config = dict(
    n_layer=16,
    d_model=384,
    activation='squared_relu',
    rope_base=10000.0,
    qk_norm=False,
    bias='none',
    init='uniform',
    init_std_o=0.00415,
    beta1=0.95,
    beta2=0.95,
    schedule='cos',
    final_lr_fraction=0.03,
    train_tokens=344100000,
    dataset='wikipedia_en',
)
Each number is 500 + 40 x the weight over the matrix's rms, rounded and kept within 0 to 999. Layers, rows and columns count from 0. Numbers have three digits each.

# layer 13 MLP down (transposed), 1920x384, rms 0.0717, rows 654-794, columns 192-239
516558525467431525528516501572491486521524520484530564415493497536516523435500469459458544486479540544490517402476534467515482518516527495512557
509508512475525466512478493445483473480508495599526496542516512519528498552483490540478536511539504583483545463534545519444486511477574479553517
472496552426490518503483547521431484516470497470536534509476544501447505517525678476488502461474511533539490432522440486498450516504457517504502
430514438554529492523558524582565500499546493432489477527518473519523504538481510522492570490505455512493594543525503531489511554452535552474445
590430529515517479561490499499465451485489479510480486473457549509532537446516524470527521473476443495537510535489489463540487478522504500517528
496521506460529498512473547461542473484502445509624562503533492518519512459494414463535533520486489506459537582462534488516503524588501549531522
525446549510504518429464456463526526510504430470481467496475476531506493526467618538468544461509537486506562496433520528439476555535501457527450
471475508532449466471475534515537516481431530565507523428574554518533508537508488457554533472498545546548460531511448495569413502482507503549487
504531435487510454494532477552494478536429459464493546456438559476521441451492545508487492566581491568533533521573558470472584531498512501443514
470513509517519450495545477486476544441475451515552493551538563576457473471502521468597448479494489491456522445534502471529564446477478535503434
469529610540523532479538452456480473500520488474414530481479505471464537506523616512549518576523553486398444543565522498516477462509523535485495
492474563455485554504460449496431478541490512508555448537500501516479549457504521504523483482456558473468525387423497475472466466484494464486533
452487551465487523500492528483541489538455558488539539505471519529479469578460456523470484506500537481491474536501504504480531476498556518502491
523515502491542487606495538523480520480506521596516487540480531516514542465538499448537517510492548475426513479533512496505532527510571523527475
480480516526537510482568527486522482481529502513466530466448483478479535409546481435453501491523446437537529505571560505470463497474543443456513
437594473466554513562457602478532520480533490498474552483483423499520446583497509540473509481454496467453565459566544491436468505481483465510515
552457541477474532451492538438633481524501547465515528448465482479511532453440453527534528527525560514595403497484516533535456607506501484480470
530429485506523539449437524455546483534502545447564483484524448537548451463443464509485556491539499550538515523558530490602478516442541463471547
478514531456519448469510406486482428475436570507503441494480444470539566530435560571474546488482555603552451556487491472637486508415523453525537
485481505576499546486512518609546552428491504502461435480517457494540450509512508599435553518482471533515444549435440462542566468451541506465473
540526506534482472437527459459334534488506541493494497527474532444511437514485500498523531524524527485527508442580527504573493375511544579466579
482539470406489502503500471475529506486422538494526491558533524522556410446553528495537512460520544465443533475557508472590441463539501573515470
433537493429526516487497450463476613436450472471537557521555604462515452471477447539446431476497491551517457564465471549518545506559478506448590
460501523490502506544491524502481486489526499482478575496489371448500543537484447497461531453518539476528557481432499530596436465541529572584541
548456526493517469432492436529425555522465533490525501440503517502437521480465506472516489546428521537533490508484521435524465569439516517454516
528536455558478590531468495559558412550444623525521483498414454473469493627608494487453451555556500433514498575485531543514416517458478490487499
493448475502492511510575529519552504453572489499500535503463454475483531466559495492551453520545514526470499531502485560439501540472527525491540
538527482513480534532490521540451496551573517563497531506560513494485477516454429464490445560528536499535531507500538550514562549494500526486515
476508468497480477466432495567592497475469517509548508510469488512543505473575480488473445525510497431569459485489527556463519519416487385527528
472454521464422507527494502565556538511456462456567564441524568542491471479544570529489502444483479535562481528451425466481508494426548520534497
530504563486538510447547474458473534476555443515521482561516530537467487527503424510477505491552454509497480530497518539489471526530475541516458
513484488502489546534520509482502525523484489501493504396527529470474474497485715511493490466469502449446487463435487533533483502473542554500487
525529449531424505479543516428557444500503484493466454531550432493414572466525550440523548503447543538433501490414431517526477497500477510501539
494529429562488509526492505476449511449536507507540479519525465495572571509521563504549546420474508530555480531425490516527521484411520452491493
452503543478540589477472563465444549484534457509565498521459567491493513524566497480489503528499417475460547493544509514457558488513544481608513
548478485512487535564565443494507505495476525467518468439507447513465528478473649507544507483501441587541454498486531410570508478471483517509499
522522482560554505512533400479441532449521535484486472490470539519633531414496439493515497497533521525440536496515534479464444499475439502530494
504534532496497547521463459547471525532539522547515477560495462491556465499497536525543517543465536582488524496515524472450512537509464489508584
471521475535507554480461549474557522569541501546440541484505518578470484449513552469532422479486527511410520507508600498533460514493476434506537
430446514506520509486463490529513447535537517446504532522489521502530511511466449519504551507490503492522513514519488490499507520441452523563493
501558479577518486542527517535453468544555473519431538509509532491519490478427610461532555492473473540518494543513543470512542517489495468496554
461501498502493566635517480535433476504514547536551553440532511412461548498468478487564483479535473514568546437556516451540428524502530486492560
504453505502522560519489495498450564521480505573550498492574562498481461492498527475454522516554452453462532526536483500493464553488488529549482
472450512452539447508548472470491527503467519534517539446468454562479478552562487491496391611442423472461516487490489433481473516472455470469472
483487496503497508430521513534586506508533546516510506513481539565456486537476515489525509531488508484511500572592568504451551503505472553575538
486460539414466505444444472454485527484428502491446446567495515443464440483438553444567563552430466542485503475556517515508487524432445529537375
482528511513442478497484510546452553492499510518483530524538488445485476475531577604504464418449510542497515476488436534478458520582541544506544
499466488521477567416491485498518440458486522519536521512500555507446543579554500587469486485532530462554541489463477484498488485521504474541500
406526530475547545487447519475552492489478453514494512440483550528523494469485487501555466507521526523454531504500446476478506535515535487555479
427507545456462460522498482483502475505491460551571502500503521437541532484430497446494482530494531481509526528427431520529465496517563494526492
515464487442555533484498475505638513491453486514640475511368479471549523508493495385513398493510469478485472563535571507464510516445523456496526
496468484450504450450523532474517543464502462492499549508506506549458519559486443469512493458543454493529492498458486536521509435540553502423510
480483461462556447490511432468559541451443517510544482561472441447483468466465460450509535471422523530466510525450455429495480431459460489498522
543556455413490503553557473551458456442518517551544455491478517485534509461578496456486561502486525503541524476501536471500473478541459482499431
497460510502504524518493410484434456546542607524459458422551425463568378577533502470574496535583487524534508460519507506505465538492476526542491
500543501424510448483518439554477550501462487466516478479580443525593481465466534533544453481542361487469428490547513538541484478500492516508467
517471473531480482426510511523551490504520498505518510501459494536499532454503444491487561533527509507509508470555507514521520593479491510558439
523491567500532510543501521558460464571495499476527403532431486506564514477474410465524488491551479542505458430455570459531505487557499482480495
492496525495526487462481509463496531515514501483498504537488479542418512474531500489531472507492449481475488538540458544439522468435455517476463
482525485447481486507522526573546520449459559439458485450525446494571473527505509533501438532532463502463462523511537503463483492505486423462506
531513457487504485469542548518503529483557566432579482410475509450507468497529531475515477565494597541529522465572544545558597461582463569541564
488481555509509536506505505461536482543567473482491525548500525457482465531404395476527449494607481520497490513469443449512521471488535523499455
450572458499448522508481492499560513494444553422439522555512511535514519474546554511519557516495503553476513534546482512451532509541539521558513
499506459603478525485523476547481502516442540457512535506519504555472479505466418488552484455533460515435560502464474504549498508501433497500444
476459508496551472471512483547497522511502509500514492553469508490477511491498514465520464408525488522639571494499486469472459429490495465422497
487416492519443449429454544549529475493455500455451443522460514409451496492531481457505490554484470524505378440436420476446591534531501497466498
552560520456477426512515443477487424525495462510438494492514492465488539505578527445590519466541574474557537557535543402430538512464500549478489
447550416495482464492482490499476425484567494470564496449528480557465557542505534502513494429455521487499457543541506494459563522466534535467545
458483508513550489536520481564489412429491481491466475511568470483509527445522395567500533468554465530495521457512473499501464534502536451497506
469545464476466460531432465530545480512559518438513497477516474556509513571407490470526525546528513522441458547524485388519524425489456363533470
525509491463422475564454509536417502549528483537533472436506465528493497473504474463512463471513464567381482472441548514507414453518513574554483
491511481478452535487490525515498531441583464536475486535513474494496468453463535539523517484499447522415508521527480489485465511511501487549505
501521507524488496476489468495574414441495458573476514505495553575497549466513481494454493490590431586446475468534454485494496522533525505515449
447511508548520507525519479535509525439486534520468493478507449486526546458486522492505438516452470528517568451424538533505506537514536462534461
507494485345496526491483445447505551515485550487487457452479542442502534502579538469498418519531497493532489534587473539516476485548528538506478
399442484493484547489441448489476501525459491581514517549480510430529444478464480510402472539438480499475509496523546509449505546532464464468534
487507526516444539478432579536479558537512539465508485442484509558488463578526658489505449467546495516504539494496511472465548529509484514502548
449432541535566507492542544498524594439533544503521510545524521462461580475538406548467495492551463550502469522515462495485401476523554537510482
413514459497495414501498423491591484481481578452532462452577408528553465460478470517472504472459481575512504503525499513502407462469481439516541
510475462486487492515431522493491533467461497485480490488431496501436482521549667505568504504437482513447531535475466542466535490415523505514484
495521491554492579513435496450542502482420541504507455485537515532503534530518573525459511503552492557505475493434498506526465564513454523569489
553509564506442484455450517506540461496466541516468513479525488451511480508495506507522516487473534526467457436478510551481466585461453448487476
520501515458492554484447491497525525506449554556510506550528485444505508488494512463560519566565484542455474511458462458540494534451467555496484
541485517506520476612498477561531532506469579605550539494488500391522518532473400444496510438501443458518450507540526441467501485553593434438474
517561567498527496479548460515468403452474471538469478458569547505493554467465408482502427471399521569443491453439564515485429530544541450483516
551449593483517433510450536501450451478511491492447524561505495611493561435472537542485526471588394510488442478463520520424501522559524531500501
480468466451452511498528416460463492561496506477541529503573519498551511510553461437477474547543449473506502512468566499477472478495451483506501
506510475500485457446519532449468467558458478493543618528481516494502524549500458466503535475453506497494461521529469504498495462458531530526542
527503487497505410503478466538566528515527521536493523434451502468468506492528577504542468493527567513520481432510522516500530440569552478566485
612584475439466513525424502520530474565483514524449526496472508557505553540498561546497537482548483509509493472497486593457486521522506469507563
531522449482491507484503410495578534470508490499493512600472474520539485504512614501537479518478427544544485495527565499523484535517471510485493
548491493507510548492518475471481532428477522526510491396437449480512488545451434488540534411475526493472485526501578445465522543503610474490519
487565512484538554496570538557469486415491436469479529543443488551581461472512445523415489563508540512550496524567498505507488540520517494457536
478512449518447537517544479511449497512477547522483534549469403425533535510530534495510498493471448549562543506495515480531443455462484516513524
484526485457521526439507544519490527510587471541512443494511478495495498481509494452521516518471373487477481487466504512486481504461506505496502
425476492447519558516384515548501507517468493452469431494556451510508533507464585494508463509509481524522463510491538532456584492557483546492470
531453546481501585499475507506524529517553401529507521480543552483460561567475517445497491564518520510534477424554526432515472461501491461474534
449501505525533570487512477486522563531485471476567492461456460461471515488540486508487473502510515539491482526496534487523453474418497503457447
515461487506496460534507513517400455522469449514540462475567558502502542480466547561452488520497502433534481566475521534449486440417485486470524
548519556490515474525529489485507437458433471507477448464507552491546470505506505524536511508444484456527508488504511444417469474540483511395511
488483566458483537521483477574546391486461529547413429444564488528545474475519577530513456462547479508490531490536490475512478487539491522489484
513539567520553527547404487552509488506489446488477457479530497527528519404518614520519532548529534578543539501449495464522586553519490524490587
484449518537548495540494501542507555524489558543478519448519529504447476510514490483516513554492548487439490463512518509534473538515512520553476
528536521479488498494630497484452468488509545547547431510552494503467544390437546482455496498522546458530577461546519537551506556508530503568455
457488523509494460556507565470462529533571509552438460532456455530475518509501378509513459481462458535541473527549439469443417513462496491483432
408535598538463483528567553471426526578480605521508479559538452471494524482474516484510451524547503542564523497479573535492481517519513502497544
528486520530541465509468466489478488525535484427549515499526484456526495451516492553565459511491533445500436483453445464503445483511472433488496
495543448528510510560459565513461527412500513516619559470571509475484483528495578544529485547531468496499542485539470481556509531485458482549511
517522477470412515522471511574538561437515546427517493501486412486524514517449519483487531533593592551533541495461500507489479451495499518481556
522455496533448460473470505550516449497516473490546537543463445539526493485509504478454543479523456527515478498556517505596496489502598550490497
471518483515506466476495551512551406499485497531462519491470485525595483507465455547494559505443559586462503543535528519597540468572505507532489
521527493483468525513474483530499507463499459490498489461534470492472565532482528479494495519503481492521453445474478502510535456487480516474467
567453516503507490489493420408542500544490560446526538577498488532588462497467476528515480497462424548535516492510438541479439517499451466474451
517522500520475481477494527494446421454554507518564552519515532442515608564505569564426442457417496532450522427596470549484494507481572464474494
425525525524458510544472454470539494449512448492471415558492479542486548474555576439517534585502471521539460492520540514522535469497563495517452
493453480507531464441490514558532530487471448482579488538518478512504518505547485531477459509472444531409428510522419500493477443452534539508555
494454473453488477506491445505501540513476504503563422494549501546502513518498544466527529510500470470519484490492469409523483524436472522499456
502541536494521503493432544487530572479490484487489488510533474557531437525527497582547478477499447495502580508444472553507513503464481505544468
617548519488500593490561496503478479465469526480540563539498574520473478507523509502502481450527495514486523535535492511540484479495512488519435
455459468485481478513514458523502547448495520555491458451526510415472468497496536483514443403571507507413481527469490476533447463499536471487518
568542460394481478493448491496567535441551518452551498450615443496489516505470476503503519531469494481454524493517551516490473497458472573497528
501442512470478578489497474510529537545454453484572491469521522400465521503580479461505443460512470491535519547462461519552433483538534459520456
507480528453574530466477485443463487453469512501489506458469511524453486448514637497532524491533486525473585478543478475519578479476561539497451
564509539473523590478517529408445530473490469502441493548473570464439459495527483465534499529510478553552506458533463493510473435484512554537518
470525446536476427462454569493482550559490551558454495458468458407483483519502502521582510547482558479429493479505490456501497483481538472551438
478517540509533485471572533548520537560475538535527458510559513471513530517556593523579471508469519521519492565462470475541478520470507468515500
459482449473482450545444458458458545400540512451473464531440576541527493555445463520420480444472527462542480526529506501483482460496447549497387
463518480449487515461535517548489483476530513488458535503599426511508503415516540504514500500510507526536544519485500483480546449486504519403537
469518552480506495492471523509483434509499453412525522500490502527507520463535640525471432530486472448468522504522474510504554466471509519547472
520568501544462502477435422459416514534524518504488482554494497468469545502510502492471456558515504493469500529540559559511478512435468392517484
563496517447497529554498543507508486554533456545560471503436497465398417508556523509451505410504514435540583483503496541515470570449435582491401
516509456486498486491494465518493449444515521505459516488548450505515501496494534477471486450529515524507561478548496483561536482542527510473518
546490470406493503450505482492529435478486475603488493483512569508508515456507446568477480516467451545460484401503480514455513471447527517493516
455506480511525540506522507506510492407522464509458581473533462526518552515554522517492491506466507490483532504509519458544497500568495456532522
524458481477504468497466437522478482510546525503441503489446517508548538502562521513425477522479490492478506514465536473526495480523486485510502
479489534438495523465482528524485489397456496512486498502566546543461482489528545456476412536495507522529471549446531533481499508546453535544488
542508460474543387460491517563443439616463503476526511507457537417571486515505495489527543623544521542556556509434479442510444546476498564532469
456501491521523525477511507503522554531484531531460478409487477508566515439529387533551441480447552519464499568548588586459467437461469490486533
438507545481526503444477446501484494549537534459435538533455506531495449499466551475516496532467427530475492492503529554549435517445524460464520
515530472461469475460511592495499512450442532517513478509538493550502459447542491512551466516512506470490481510493481509510467542486494462502485
513452558581512469466536432464486510483518495470517491487512448523523494568444476445518465513522442601499528422508497462455487504467525526507522
# layer 13 MLP up, 1920x384, rms 0.0728, rows 655-795, columns 192-239
506545476483531515496521462505501462489432471472496468452566517488562527473535522517547501470493555492563468541475464526440537452488452473478569
484525489445454519510537496516457442475460503518446488521463487455568578457451605498529480488523485492454542454499585539446540497524563486540462
532495465457423499504508529533529505461458571456523435571491449532478488477489482541517493522417477570543394403478502462412510505571492477473549
476499533471591513583485504551422416435512425422476557492528601424542480512522513502526488567464553468521484518473478505456497421470555473381472
465507481516543567492502494461536547500534469515467501427522555538460499539566466535513538536479530487496513482510552422543510412470434521524499
535495536504501511565520492536520551497498468449539418611466476436422482477538562524451470446477497550509474455555492545421469492516511495478467
477542486527433446505475499541506449523484448466505535499494504452522540574528480564596546495414532616503492488397560506518481551457438518488480
508479455476493535494478534497569402590528488556386511517493503438520559418439505469523421438482566536390467533525521491508540484498527517442484
469461450537485568488408498497476554536494465534484485534544532451494445469434516440496499533425502452446495503492491470474559461527501513452433
472395490516524499499466471520490553511529558493495518514523571560555548544504522492605539472543583519469517547491483494502468453548532479513491
502475472492497526462547553553474536441541524518476499490516478461501542593466463563588494485491490488512531501424514495435465486510505541500532
486549435514526517556495556576454514442518468559486476509519418481498621547493536475522506513517492465518558510532473504514524609456541542536526
413472485532530486481486548530535392549517500471578468508501459486511540505471528602492488479479561504538521471521575552547396493532426490460540
520595499476497565450413436534495429457467525598493470516473534509597518533494529494445476467496476509468498558520554497456535502589548512474584
474529557523463492449493486437545517445534474535478462484495551517593563545539513523500478502512563537475456459496429431522468501523543545567544
427507513544547491519498450459518456497494511527556572559470575539530482517423502536508462554499513456599503480522470554474522494461496567442463
498542478455443507402517519468508524542519470492524640527557586467474501502431493517565477505541494519538502605527444488442439505513490560499519
490479574516496483537450443475453509532488470444465470510562552499513512498480539471474438468516514514497436478474579505432600458517482504532501
487445409507516586524574536534584464478504556499496397478499475526512506547510524510526518510507509576439478593527570496446506534524523530409488
437582508506546436515603492547396523536480511483446477531474584491495486510566479485574497557484505488418482479552371445517480484427434566453518
537489506494500595436547535543523483522565487534515574601492456583551457485540418426480520534561533462499523497509481532532426460498482506514514
527498499464529484581543438375488537451531563498527500469545399469586510518416498487463419478527494567505522452448450481439506485434457447490577
573440496557559456535509507550538511483561474536444542498514488523504513518530479398537531530541492466475513524498500443493452535495538546517585
557513476476543467477445506469497523490544525424468481614428423496582479571495529468477482507483539515540521519510522467508499478522477487512502
484555532406556486552489474468506444502505465604488462577498506467510531547530463492499530583435548494514472472532474559528500492536528500475580
465510554532491548586539537530477530516506447498463442480513441437482459400549558472528460529425510515462436497489492472514469414497493497484514
457480511497547479535500481607518380499595500565519509497538517497512498555498406481481511482405485564503464427541463430530505502443518461468555
525542479544558477467536455518502490483498530468569459465551454476461430544526482596530469548440481531526526478449518524465504437486557484553516
493509535502475464459506483491430476517509489537539488506519463485511499454540527507494558525459538544475398491379481467511569482453440501430605
446546496470573507513537467515499571495444498533473541524506506510538528478525501512519544486541537444539511515512519502527477488517515508550510
451494467504499504499513488549503538503508549513508490457509552512541543552508572548439452506471514486530554534513492430420525638502575486525491
532486432510542516560445526533506497489541508440495472561515445469504486493534484491461453527398487520508501576486436522516482492454470559557515
485577450507562471479498472494479529450522515498498497584360537432470475522505461475505527492481512505487545541501494501545523498468564475484525
464487405501522492540484488513485503531519464477523578520474521458514548529518485568537517428423515486490510450497539512600518565542456488449529
497527452523485517502472466450484466533583490468539520549473431561571503527486547478427518446458462486518436537533479471479457557419519474562502
438515565482520532583542438562537509559483506502581536493534498494506499522546481459513411483434484586483495518583511536432519536400541426503487
535517473498522454538439514458418568486504494534497421540536468478496476473533513506516483537497518544502517533510563503499427527431591461485445
529557467525533499438563488511442515475578548518542544468523536496610510496565519470521440549434442434490512506500518510490535559485494504497465
429551415489493484438514499518472462556476451448469469507485508548465529558479510507534517442508440500512481488495495432570517499493528525426515
490496485488500529499436503467529439554509479501478538520569545548546500498515572457455524494450463497516545544492435468523491492489500502562491
440539492510532496530483533542504439514490485455540514439545507482518524550501464441512513409506500529494467599474552519478431540541458508508442
484530451518539503495499514442475470469466502437419539529468479507464444453501481499504494506545511497443526556478446496530524485499508490452535
429513491473546541557545488508553419485407553522508439502497444430518484479445560517548522521494537485445507521470543504487476505535460488497527
503464498520488442526523508493503533468504534486475427519543512432554520545507479430516444535502467548515554519519502463496463514455505548442489
477499497446509548549507462569466501478500507458516516532568486506449488510510477455499524564519460452533493506500545575522577527476566528499570
525537445471562543540477486549478505424489457484543469439444527522468517550466502468527483462460574478506488465574533557466460518488517494464542
470491498507520546522530436619485507586454462475529539535500466482504472570447458475527500445589452537526502489512526486460503477522494460496525
425466433479546458496476439550506485505560443512513530508508443501539529459501499489585511476427416504428524522488492489451522495426508496494393
505512479515463542460428551546495549522501564491442550505468518440477482600478516443432484512573513500484470497471531553494498447544503364516522
466513499421528573544557446485542543502586504542485477471478517491539462563530500519538583517537448591431499483464487545527489460534442530538487
505517484425490453481472484457526514494414548536516472478579474476499523520485500501484510492473481461492594518490539505466493495481497524488488
571389501514480486524491527525505502472475461527521471569534464494556576499504530493506481504543448438506541502504528548494494532509487437469456
516511381531511436489551496487510462499496516541547498461512509573462537461456524495499470471517506490535463499481499429567474489511550524479512
436498508520521450540519536517468544547517465548458450466492480524527468511507545490457534503519500548514456485509529511492485487525514491512498
480524485464488519496456499489515571498485499525493551448524521467456532508465608537490467486466465476453528486464484528494520566507566503509501
443468423570567480579502472487467470506438468554494506507551539473536564472481547513536457527483521567527465545524434417481529551581521478480452
468450464465499468506531455491533511506560489536540548516475481430545493572488458504535521504525516537428533504410538537549561498500428555518572
522482509528524491492539528448477456524510508511460490530527468494534538509472426516474470498517500527447488513468440493494523492446454493541511
461489502454521507524503502298446533452519561467555606460519431508483474514495490494550426483524560552597457487515446495516478538437528426476414
505524536492507572548562514501587468476539516534532476501516471506566515483549445484448463442482492512472498482461512470508462573511487546530559
458541552543437512512479513499518496561522578494437532504543478491506462565467532509473427590601499454485455484469563432530514556437478506510493
493484483493505532449443482528427476523539500472504588451521477485509495452493519546476437562544474492400486482558480557484463575483483500477471
573479561518487519496459444463473510462514532603511436505469481504561437510511439461487442503465535534543472467484540471505483465512507485471450
446497481512486441479544525607558505562534453543554486509527510513532575491598499488508514555498481408491526492558458461497524486474506486564450
434404457486403470452534532581484520550430452523421514472517544524543539476538493519574489472442427519528475504554519480514537501496548392462540
402532483491502456486472501486544457570432565530579415527452475506586501416636546460480463538572531439590565535560513477499484482461455431465489
476421399504486504505596526523560504507438425506482467478566537534504552524488536483492478484536485472457468508489505549507474486434512465434506
427571493520530502491450516506462523463506501506470485512526571424509478532490510530520497520559522540553471495560529493454442492487514407523504
508515480544492461566489507487456444461578521518475563459488549454568537546460496466581461541443615501551473517395460517486465513472541490524464
499537535405443555545438462545494441493478523528414482575498512607536499559467483482551468477507521614493539524492526494509474466496498510506607
536530489491507502519543433457512515562490464486433563483522490503539531472495531476472499518480509592463459522539402530506523535480482408473543
468560552560466464516480513564431493492478564506510506458527504571551536426537442495562511506426540513471531475432517384541470500528550472513447
480547511514504457464468515469548610471517485470470501557523509555509480388529571452508482497475492533582498459492505465571465519532505468472489
526502573466454461502514408492505435470459542445533523502590470445597525457481428394521489566456428474456516509483493449525525489468510548521510
487481503483547541492480508536432535502647534460535589544559496489579499609502502456453574511526508488513422547533503453499464492484434483438499
487521482490542520494442491458451492443530502509617506497540462563460494484589479518514525451487496597496454478454459475506616566441541569436534
480506525522493509471525484460491497492489482476525550494519503511455483569512539465533404494463487528543494448578441541522526416523518503521471
486512445529471493481448463444458517529480436529430414528555464549476462514536516491437535447429506500499486487476467498544545487505507576552570
530507415532586468497479482432501475418499542607484434538430532506491547467511534452592521484470488503492439523521555507463456517504566522480543
455496445501462470480464437531569550450528526597542614434529481482470459461463515513475481563536534570491546497482553513526550459502517481487441
501525495439537513392525527472476481420430501465503525524538489557509485500496480568576427499572493543489534552487459544536511477545532548513539
472533593421496418415461433468490527553510564492474519576501559439539375555477459434488418465429496565443502502474496501538505445613478492477454
457486508507566462547499517536463436457523566463490513453564418451485529497547486494570501528558592498491447492547498505496511464480490449569473
449414556553466524523508459525537492471529497462478544531561490426465507530425472476565507450442497362512461501502478507525578466493505467525496
531445464454510537409486510499519442529426458502489586484548520519486592393483510442546509550534490486433495450543478453465466620513505474560484
493496496532500561518529510540490489530450520470537459424474416554514471575516455549495437481478536561543503456442537529473498478504518469532466
512534506511513488480473484481503532517532512524500446548514512447499402524550484498473474567502456525476517509565549427522525542450526488450496
450427597527520404491488422467470540541545504545555386505509441509467470515514520559568488500527518511477473460530535556478536444490484512471491
442485465527499487482445541487487462492466514442535495518485455456534472505524522489517483483483515465504552485531478545461485522514446506439495
503418519523546477506431452484428479551555594616488547574488525469482429516508614499544414491564476488541534540459500491566500484541465480511482
477537483480499484451442465498422496465490506500529490549566468513432507454413559553467516493492472431565489523537446528513490473473471496559558
467512525465469500518471445587516442470555478597509466508464472572488520476534493530498485436475519521455494511491507499518499525433462447479451
414514457508513519405533514501542525515482498550456512513536453500511499508495486491509452424464517575528487577540515469507471509458529516430491
505519516476545508476562526495534512437532491477486470564559507496552511548537507528491512461527506452444492520542544488517517495501478469465473
500513560499533494538469503471478474471514491476478443509535500540474422555518459480495477458501504468521492506504504487448539488473499459504546
410524517521479490455477437521524497444467524465553487500586496466494479524513501507529451447538482529407447496514522478537557459556435501538461
485568525476554490477517430492535477486515521577546502537551465585519466528507439511507463518517438459502539485505499526483457514473471462510505
388524431515552482463489468525486533491443569484430518516573497509516463485565475469549479493512547477505520516539491550472481481479498425553462
487492457519469552430512542534436498494536487493474516557421483516528487519507498480526507395478578556522481474515442446512515375529483501515495
506490541499504558499495523564477525576526513487441454485524543475505498459481517553467464472453542439489437446535441464459525516548563481410515
513541497454505508497490511569483502458517510457461561456549505507559469406520524563497517446558425491494493564414519518554459440593506523516451
508451483523516502534544481426513465480504475536527542473470521484446523482493508516412564559456521508455544501479507566540553485527414518427503
496460505416605474481494475509559468420617468519549503529413439492463509494476488578494569479551461470459528578457492503433491520628513522465460
499524413481543490492548414479512516486429462486532482493450509516557487484482475540455531432522511507519543538480529571473442529519497488465542
395486460509444576485510453460513547485493515508492498465577488517498421517440516571465488509493507450515439513504510486540488516508561480484463
564577530509532468509499467510460506541454535504534510422506535446517504490458505489495520467510613538446538514526556495476468422427442402474551
502475547550532481563457503525472527461478530495501493507522542520487527454450552530522493531547518515518550531502580471552511482521458426517546
539510457554506467537551458442428565529475478535465469546458493542536459520574506491496550472526552452555567549483502421419488531494497502520484
567516482502468518492501495531500535523509502506530490512547422519484438446515500550512487528532522554498465506528533436558479495537495491531555
553429493414544495559503464460460543441477485505547462451467496513542477473489435529446555466453494526451491510454545529477601481511491483505559
488496483466496517527552481484521468510455522480465486543507539516485493519461492439463497464562389503527493473499466454563466511525493571498447
511527479504510527543493514544507498519454541547496481584547539521451548550597465477513464555439505454527551544478535542546468479467457558435495
393481462533517530513504494479510483552567554441425483487511443548465435416476550552509511464493403589457521426487508482464497481478490452442582
488474497526522519472439506517511502499515499563406460642489496467454467568513514431522463520453569460563590582552531457564512515479526452563513
482514483496517548471492471496517531549484535500536523465521492545542470495493470490467534440496576499362523522447522500533486535522422511461523
557519572530459523460425474465499546548510504514439534498574560547489523504445526474488478517458469502518530536537505455511537491587518494485540
445516442446548478509479485519532534469477503439512588462497525516558514494519500560405487485521506438521486484520438426509475519586549492515454
456490455559477598467462524548474454521416520491458503557500496522582529539444488545545507521486566562558443469505428527519513449560461528505526
512516495543518557465440481427541481540474500483476444474496477468491611509403456513520496454555492509456462512550453498500510414472511470474567
569554475496480501471481501488507477478530487571531502498534481493538529484554521586452530498562511470558551467495448431497462488496479496513518
475543518540516496496478481487559417551510489540516473493552517498503568516534538494545499408510543507521485541494462488487495472451517451488505
548467414502504524543526484504497476469451544520625522480459502440477477456428494505544477429489471505510515444494475456486506491534531514481505
431430433493561541489434521472472510399510482506445467514510590502461439527511575489487494516500508465486457550525509456435590511500484561512549
485477505521534493545604479535444572523477512559462481459517511474507504490500442543515489524588536493467539422480540506453460461501549421487515
460496499543487453540495439558610488559533447513485541485464509461479513493533450493473546518494487484471514438541468499547499452489433502489486
542427482484502517499435526488496521420547498470512451500469556513486471478442505499533461461468572493474501484502498414548533527537501487576450
459459563491519513475509436483425507473520492478574521532581542488466473513483526567524475452540475477508443528502434552482456561491537458546439
522489464464503532523522474508479490451468475566533519506503538469473495538506601518510463484485447495515447532495487472519501498527508460565575
531593501488491415517431495555446537517546495528426457441548543493575529440492490516534472580591552575557537560542500541451485450498497440524466
570512526416525506476438430481455484454434505558437587534544409431474394504473410451508521477538551457508552449521487549533441444470542590522488
535491454431440460432526476597409467476533550409499434540554527464427522496475449473496457494522433533558498487471493515526453564575524437488527
506488533554521487453473527580477461483486496508489584541442455537531523513544478543520444456619452560515543500433451482465464504445515497469468
471547509495538447549559569539480486519494478581492538475528535539515429475489475539512547505486452557495520527490551483433531582437505421515533
499500466440568529494521506473539457512497535486469518552529507498451485594523504518530463510413547501500523559491568506561474532470494501465534
489483437386534562466510493471558479464503546487467451396449535501608524521492508468517464526497513527477493517513545450476435439541495532491568
569437531555485467486530477453518451498458552583449429508496517504410435460536456459465511493534484478528435477488472519446458520555559513508524
566485411572523456465531539559502474544478471549473472446462482482507468515520515498495517467522474456520564470504531529510465495508416476584514
515408523512507490577555488483419466448438497465477446397438498509547508499576536436557446552497513501431492550541456432484533541524506470502522
508497480502496591551524521447509511561464507477469487531544464453512428556504583547560492525534516456510487476491572471535504407473532500530462
511508562555480525450496461561594459515540577516576534537509477493488455592512548522439460511422496409526442450488509477508472494445545479499541
433539558531520486459504459527430529480545579447538414460488578443551443498558493506497534447486411505478487452518547511478508461477401529569503